{"num_hidden_layers": 20, "hidden_size": 160, "num_attention_heads": 5, "num_key_value_heads": 5, "head_dim": 32, "intermediate_size": 640, "vocab_size": 4096, "hidden_act": "tanh_gelu", "norm": "layernorm", "norm_place": "pre", "norm_eps": 1e-05, "positions": "learned", "qk_norm": false, "attn_scale": 0.177, "bias": "none", "tie_word_embeddings": true, "parallel_block": false, "init": "normal", "init_std_qkv": 0.0586, "init_std_o": 0.00926, "init_std_up": 0.0586, "init_std_down": 0.00463, "optimizer": "adamw", "learning_rate": 0.00225, "lr_mult_qkv": 0.5, "lr_mult_o": 1.66, "beta1": 0.95, "beta2": 0.98, "lr_head": 0.00609, "max_grad_norm": 2.0, "warmup_steps": 382, "schedule": "wsd", "decay_fraction": 1.0, "decay_shape": "linear", "final_lr_fraction": 0.05, "batch_tokens": 16384, "max_seq_len": 256, "doc_mask": false, "train_tokens": 115900000, "max_steps": 7074, "dataset": "wikipedia_en"}
Each number is 200 + 20 x the weight over its row's rms, rounded and kept within 0 to 999. Layers, rows and columns count from 0. The size before them is the row's rms in percent of the matrix's.

# layer 15 MLP up, 640x160, rms 0.101, rows 123-143, columns 0-79
099,229,205,175,235,187,220,216,186,189,180,177,142,203,224,260,206,206,205,169,187,203,195,209,188,230,208,189,176,245,235,216,208,206,187,221,216,214,193,225,186,214,197,187,212,190,183,207,199,190,223,197,188,217,213,200,182,173,218,199,180,219,173,203,225,171,216,178,209,213,208,225,238,186,225,215,185,238,185,204,211
121,198,190,225,202,198,218,193,186,213,175,210,199,201,161,213,198,188,166,231,189,185,213,185,193,205,218,191,212,182,173,186,192,223,202,170,169,223,205,201,190,195,190,193,193,220,189,214,205,195,221,220,215,206,209,192,184,196,193,138,167,189,191,205,183,192,180,211,255,240,176,182,216,195,224,222,192,211,187,179,224
109,190,178,223,205,243,207,213,214,189,200,186,212,154,161,216,186,225,177,239,216,184,215,190,200,199,189,179,230,215,202,179,187,203,191,204,188,196,213,235,192,248,187,219,165,207,193,222,254,191,201,218,202,228,207,206,189,163,196,164,184,234,229,225,184,199,206,152,202,224,176,186,191,178,180,182,182,200,199,250,225
103,198,211,225,209,173,241,175,197,186,195,242,209,221,179,214,232,189,172,177,187,174,198,235,216,237,229,161,163,253,195,182,198,211,197,191,229,182,173,205,187,175,188,202,213,148,177,238,217,167,229,204,195,207,174,195,200,219,200,201,219,180,193,219,199,202,169,189,215,220,173,219,231,188,193,195,205,185,200,184,254
085,195,206,229,199,213,192,185,203,206,194,233,197,194,197,214,219,213,218,218,195,200,226,237,215,207,212,194,174,199,212,175,179,222,197,178,245,229,190,188,212,219,226,204,191,176,229,204,197,193,180,204,238,180,202,200,216,188,216,188,192,200,180,208,201,218,215,197,208,155,186,205,204,187,187,165,195,227,204,191,202
106,201,182,198,183,205,190,191,159,206,199,155,188,216,210,185,188,226,185,228,208,207,227,196,224,240,195,198,227,194,204,209,211,240,196,180,157,181,183,192,198,192,233,175,176,208,229,198,240,213,217,212,223,199,163,198,185,178,234,217,199,150,200,205,175,181,221,187,241,178,210,191,176,220,208,234,197,198,201,173,240
103,219,205,190,215,222,229,201,190,203,167,191,204,191,239,244,210,227,235,185,189,176,192,193,225,213,198,190,205,232,199,177,220,209,166,163,197,199,229,202,193,239,203,215,188,202,179,190,198,200,197,182,192,199,193,179,209,166,217,213,199,193,160,222,212,204,194,200,193,212,202,203,225,185,187,208,190,190,203,184,185
094,197,203,214,211,199,166,193,145,206,219,195,220,164,201,187,225,212,176,204,189,166,238,213,213,220,217,202,180,216,200,188,186,214,207,201,205,229,213,221,172,206,214,214,170,197,220,202,213,204,217,231,223,182,169,229,193,190,215,180,188,185,191,195,191,204,209,148,195,228,212,182,255,194,216,195,199,162,239,237,233
093,193,196,178,182,180,198,209,175,236,215,189,233,209,201,175,208,235,167,220,197,231,205,234,191,214,192,180,225,181,217,221,173,186,210,155,128,202,218,228,181,193,206,178,185,209,239,203,216,185,206,204,235,167,184,187,197,201,204,205,203,190,204,209,180,215,212,185,211,214,186,194,181,164,170,183,164,195,245,216,235
097,223,204,216,200,173,197,176,203,198,136,253,176,219,205,207,182,199,196,223,176,180,225,209,214,212,196,207,188,214,201,202,193,193,194,189,174,197,186,203,170,165,217,211,212,168,219,203,222,181,215,203,192,210,204,195,181,202,205,205,197,180,194,194,206,166,149,206,182,182,179,210,223,197,220,236,210,196,224,204,247
096,250,185,189,169,219,184,232,196,227,193,201,176,182,210,236,190,211,188,199,203,206,202,226,215,176,202,191,201,208,193,168,188,219,175,212,188,218,173,217,186,201,216,187,216,250,208,180,199,239,214,194,199,202,202,171,210,191,194,211,198,206,183,232,205,212,219,178,218,194,230,188,183,214,210,233,200,239,171,174,200
097,184,207,168,185,178,220,194,173,221,206,213,181,181,198,199,184,204,184,222,194,210,202,204,198,228,203,182,200,185,249,185,187,197,161,207,177,220,159,228,195,204,215,228,216,240,216,188,197,194,205,193,186,225,202,157,235,176,216,217,205,187,252,168,187,180,203,202,222,236,192,210,164,201,195,211,222,180,219,237,193
113,200,213,216,173,222,163,176,176,205,189,202,181,190,211,213,202,205,179,238,221,187,232,196,199,205,191,206,211,207,174,187,222,220,162,209,193,200,209,211,180,229,216,190,204,217,211,208,204,182,216,223,195,219,176,201,235,173,227,211,221,218,186,169,179,194,192,166,219,209,178,220,241,211,177,202,209,202,183,206,231
099,190,207,206,181,210,198,214,147,203,181,194,191,186,215,198,163,211,167,173,237,206,222,211,227,237,194,211,154,216,189,160,179,238,195,188,183,216,182,207,176,195,226,210,196,181,198,198,222,232,208,206,217,197,191,217,240,182,218,188,181,215,173,207,174,204,196,183,203,187,218,210,201,191,170,225,193,208,172,198,192
099,210,217,209,199,220,184,198,180,202,168,178,220,190,198,227,172,217,177,229,235,222,216,195,193,193,191,179,194,191,205,197,194,214,193,199,187,202,160,211,200,178,206,198,197,205,188,213,210,224,204,229,177,195,205,178,180,180,222,180,229,159,180,217,195,201,218,193,229,193,193,199,227,215,206,201,209,199,181,187,216
104,221,175,188,186,179,171,174,178,200,188,212,187,233,205,187,208,231,203,223,191,223,215,206,200,163,210,233,188,164,222,215,196,221,178,182,191,229,193,162,212,184,220,203,171,224,208,204,218,191,196,202,207,213,198,159,191,194,216,213,209,176,196,221,184,210,194,194,243,185,230,208,215,187,176,193,212,178,217,212,191
100,226,185,215,198,223,222,172,203,185,211,208,198,197,206,180,206,258,176,169,215,226,190,210,203,196,185,168,236,209,173,206,200,199,211,235,176,203,231,188,194,200,208,182,198,165,202,202,205,200,208,223,193,231,212,194,193,204,195,181,194,209,214,204,162,215,173,185,182,200,210,241,216,149,225,205,183,187,193,193,204
102,181,205,166,178,215,174,197,181,223,194,187,213,206,247,172,205,196,194,210,184,208,201,212,208,195,198,195,212,189,223,230,197,217,149,167,188,225,201,182,199,209,215,242,207,198,189,198,194,200,212,216,196,210,187,178,178,209,225,194,196,167,206,211,183,175,170,193,198,225,192,215,195,183,205,204,200,166,230,195,190
109,201,238,207,197,201,209,210,198,209,208,186,210,204,201,192,194,215,175,209,187,199,205,215,225,170,169,189,211,206,187,188,210,204,187,162,195,223,187,211,192,233,195,237,234,196,191,225,195,208,186,174,204,221,209,177,231,198,231,237,224,197,236,226,200,155,242,175,198,219,204,223,228,157,245,199,205,173,199,197,186
101,207,202,178,187,176,203,176,146,211,178,188,206,208,186,220,169,222,172,244,191,223,231,188,215,179,216,180,198,211,202,201,199,222,155,166,191,232,223,198,202,191,212,195,171,194,199,203,215,206,214,208,191,189,191,185,196,189,205,167,178,163,189,188,202,224,215,197,194,187,202,218,189,187,172,188,189,182,201,177,217
104,193,199,196,187,194,187,182,185,224,214,193,165,221,229,177,185,221,193,202,209,224,211,219,183,223,173,196,158,214,262,187,203,201,204,209,204,231,209,200,201,216,214,191,189,174,222,187,235,193,213,232,200,184,184,203,174,183,195,153,179,171,225,228,169,167,200,187,247,169,207,218,197,224,210,204,186,218,206,208,217
# layer 15 MLP down (transposed), 640x160, rms 0.0937, rows 123-142, columns 0-79
095,178,208,229,218,213,165,200,219,213,208,225,201,189,209,176,185,185,214,213,195,193,204,179,217,189,186,218,218,210,175,197,214,189,261,212,213,178,199,159,200,178,149,194,215,211,222,215,248,203,188,234,208,197,180,230,187,231,207,204,200,222,225,212,173,191,181,228,208,223,199,177,203,197,190,206,202,159,205,158,193
137,171,221,200,189,220,221,253,203,218,194,182,207,203,186,199,206,206,204,207,207,168,196,194,196,206,210,146,222,219,240,214,205,226,194,185,176,191,216,209,186,188,200,194,180,208,150,221,222,194,218,220,235,166,189,200,205,225,234,188,199,170,182,208,217,215,162,208,228,198,167,231,200,201,211,194,215,203,188,193,235
109,179,156,246,193,181,171,210,211,210,183,228,229,183,180,174,207,208,208,187,217,201,226,192,177,177,194,206,229,198,179,196,210,169,198,191,203,199,185,203,208,192,198,189,177,232,215,210,194,212,234,220,211,211,176,188,203,198,199,187,190,195,226,208,227,188,176,225,206,190,206,214,175,223,189,216,229,196,191,195,203
111,173,199,219,201,195,186,202,219,229,218,190,209,208,193,191,226,229,220,189,186,233,208,206,163,182,189,194,213,183,188,198,192,197,191,193,183,193,220,192,190,186,213,180,156,186,159,233,229,210,217,202,195,213,202,218,185,251,203,211,198,229,156,213,195,174,143,212,207,207,196,205,180,185,204,144,218,195,182,219,219
090,230,211,209,165,192,164,202,199,187,157,187,190,213,207,194,193,199,196,194,198,233,206,180,218,195,207,219,215,210,175,228,196,205,227,179,162,180,184,191,172,197,214,215,225,211,206,180,201,235,223,200,208,212,201,203,202,157,187,216,210,183,209,229,178,200,192,196,182,190,219,190,171,237,242,197,203,169,167,208,190
109,198,235,198,226,225,241,125,178,188,236,174,199,233,212,195,219,195,203,188,201,192,209,181,201,208,247,169,179,201,198,185,181,204,201,217,197,190,229,215,251,194,222,233,188,184,184,182,167,243,196,199,175,213,211,195,179,222,160,233,200,226,198,166,215,172,201,180,180,190,221,246,190,211,201,226,187,198,188,205,196
102,215,202,181,216,167,199,178,206,203,203,204,160,220,185,217,201,159,162,213,214,191,226,211,192,198,203,226,237,184,212,192,186,168,255,191,199,197,170,208,201,171,189,184,221,180,215,188,216,183,190,239,199,226,206,177,207,197,200,213,182,197,243,224,212,205,194,173,225,199,211,166,175,226,207,197,152,188,202,233,200
086,182,214,178,195,225,181,213,237,193,165,193,205,231,199,180,184,227,198,212,199,207,176,186,196,191,193,215,215,193,196,201,166,174,221,208,202,169,218,221,213,223,225,212,175,185,189,190,182,205,204,202,198,186,199,194,185,216,248,215,244,210,239,248,168,186,202,188,191,195,212,225,201,205,195,196,186,226,181,213,175
093,194,217,208,259,216,195,198,195,218,234,219,198,244,222,188,211,186,217,193,195,181,181,220,177,198,183,178,186,191,224,207,208,178,201,211,175,232,196,176,195,204,215,200,174,168,212,208,195,195,202,184,205,235,208,213,201,173,193,199,186,206,222,176,165,202,208,214,228,165,195,201,183,200,196,212,240,167,216,210,184
096,197,195,248,201,192,213,236,188,205,199,210,190,210,190,197,216,217,184,185,238,211,194,174,216,171,223,200,210,182,185,194,165,193,192,181,199,206,201,196,202,236,232,227,203,183,165,203,182,221,184,213,193,200,210,199,221,200,197,179,191,231,243,172,201,234,217,196,189,223,205,231,177,194,177,218,181,251,185,205,192
095,182,210,200,238,182,206,214,221,222,189,184,187,191,194,181,217,208,234,166,174,218,204,222,174,177,206,233,211,199,217,228,201,214,242,251,170,178,213,206,172,207,205,189,178,193,225,211,208,180,210,184,215,176,165,220,178,179,190,221,200,185,177,205,193,194,181,214,207,191,186,187,183,189,176,198,212,207,199,167,201
100,203,218,207,173,206,218,177,213,173,170,185,214,214,191,230,214,184,204,195,232,213,196,207,177,197,211,187,227,164,167,189,205,234,190,217,206,231,209,197,223,183,184,196,142,190,214,212,207,192,247,222,203,238,204,205,204,235,212,213,201,181,191,198,185,196,148,178,183,198,211,171,223,223,194,203,220,189,177,201,203
112,172,226,221,219,204,186,218,194,232,179,196,172,189,180,211,198,181,190,205,205,229,209,169,181,189,226,211,195,202,229,209,180,200,199,188,211,207,169,161,198,235,201,205,241,200,213,197,241,232,202,186,181,197,207,164,200,224,204,187,198,195,196,213,228,194,209,204,227,187,215,182,165,197,190,163,187,193,207,156,155
099,230,223,194,225,218,220,193,209,167,220,240,174,199,181,204,164,211,211,196,167,197,197,192,196,216,181,202,214,217,163,247,175,225,249,172,222,190,206,195,208,196,195,164,222,229,208,208,164,207,245,234,170,176,226,192,184,190,196,199,182,169,190,218,218,204,230,224,226,224,223,193,200,193,196,205,213,224,220,208,232
097,186,225,231,201,192,201,176,209,191,233,194,236,210,196,255,256,195,207,198,209,188,198,221,174,192,197,187,212,211,197,204,205,233,195,173,214,174,235,203,211,200,211,175,191,195,183,182,228,191,160,172,189,176,184,201,174,243,201,222,200,218,186,178,218,191,187,219,196,174,186,157,221,175,214,183,189,211,187,215,219
105,201,173,199,196,219,225,184,216,223,221,195,194,201,218,209,231,181,210,211,242,173,208,186,150,218,201,172,208,164,200,208,226,206,207,208,188,194,189,198,234,169,227,217,165,200,170,180,202,220,224,192,170,230,218,171,188,182,195,209,212,169,183,183,214,182,182,204,199,195,193,204,200,206,186,193,199,201,201,175,169
101,247,206,171,193,199,154,190,206,174,171,178,185,208,209,209,210,207,170,209,219,200,210,250,198,199,203,174,220,175,172,182,212,182,183,197,218,198,202,221,214,230,191,178,209,192,217,161,215,208,198,153,199,199,206,163,202,179,185,205,230,204,197,165,227,213,222,223,203,201,229,211,193,168,207,173,240,196,246,171,161
103,214,208,182,186,209,197,212,221,188,226,167,159,175,195,209,198,187,181,194,214,163,208,173,174,219,218,151,210,157,173,172,204,226,196,194,183,216,220,218,203,190,198,207,202,195,217,225,217,180,199,205,246,224,210,209,236,214,207,184,210,218,193,218,209,217,191,208,211,176,237,179,202,214,173,198,222,188,180,226,233
108,211,200,190,204,182,224,231,205,221,225,201,187,187,206,192,205,199,226,206,200,200,175,185,219,223,182,165,222,206,208,196,222,189,221,229,200,221,194,165,196,218,223,180,245,209,207,214,216,169,188,203,232,190,200,237,160,170,194,166,219,221,178,165,169,237,218,213,181,197,187,187,252,226,180,192,211,171,187,228,205
101,165,171,172,199,195,202,198,250,203,213,198,197,194,201,217,221,182,225,213,185,212,205,214,172,205,233,203,198,177,197,245,230,222,228,218,181,197,183,168,230,189,181,219,188,179,211,212,172,220,216,193,209,200,155,180,219,219,230,238,202,166,215,190,192,143,188,198,196,218,209,203,171,254,212,215,223,171,215,222,200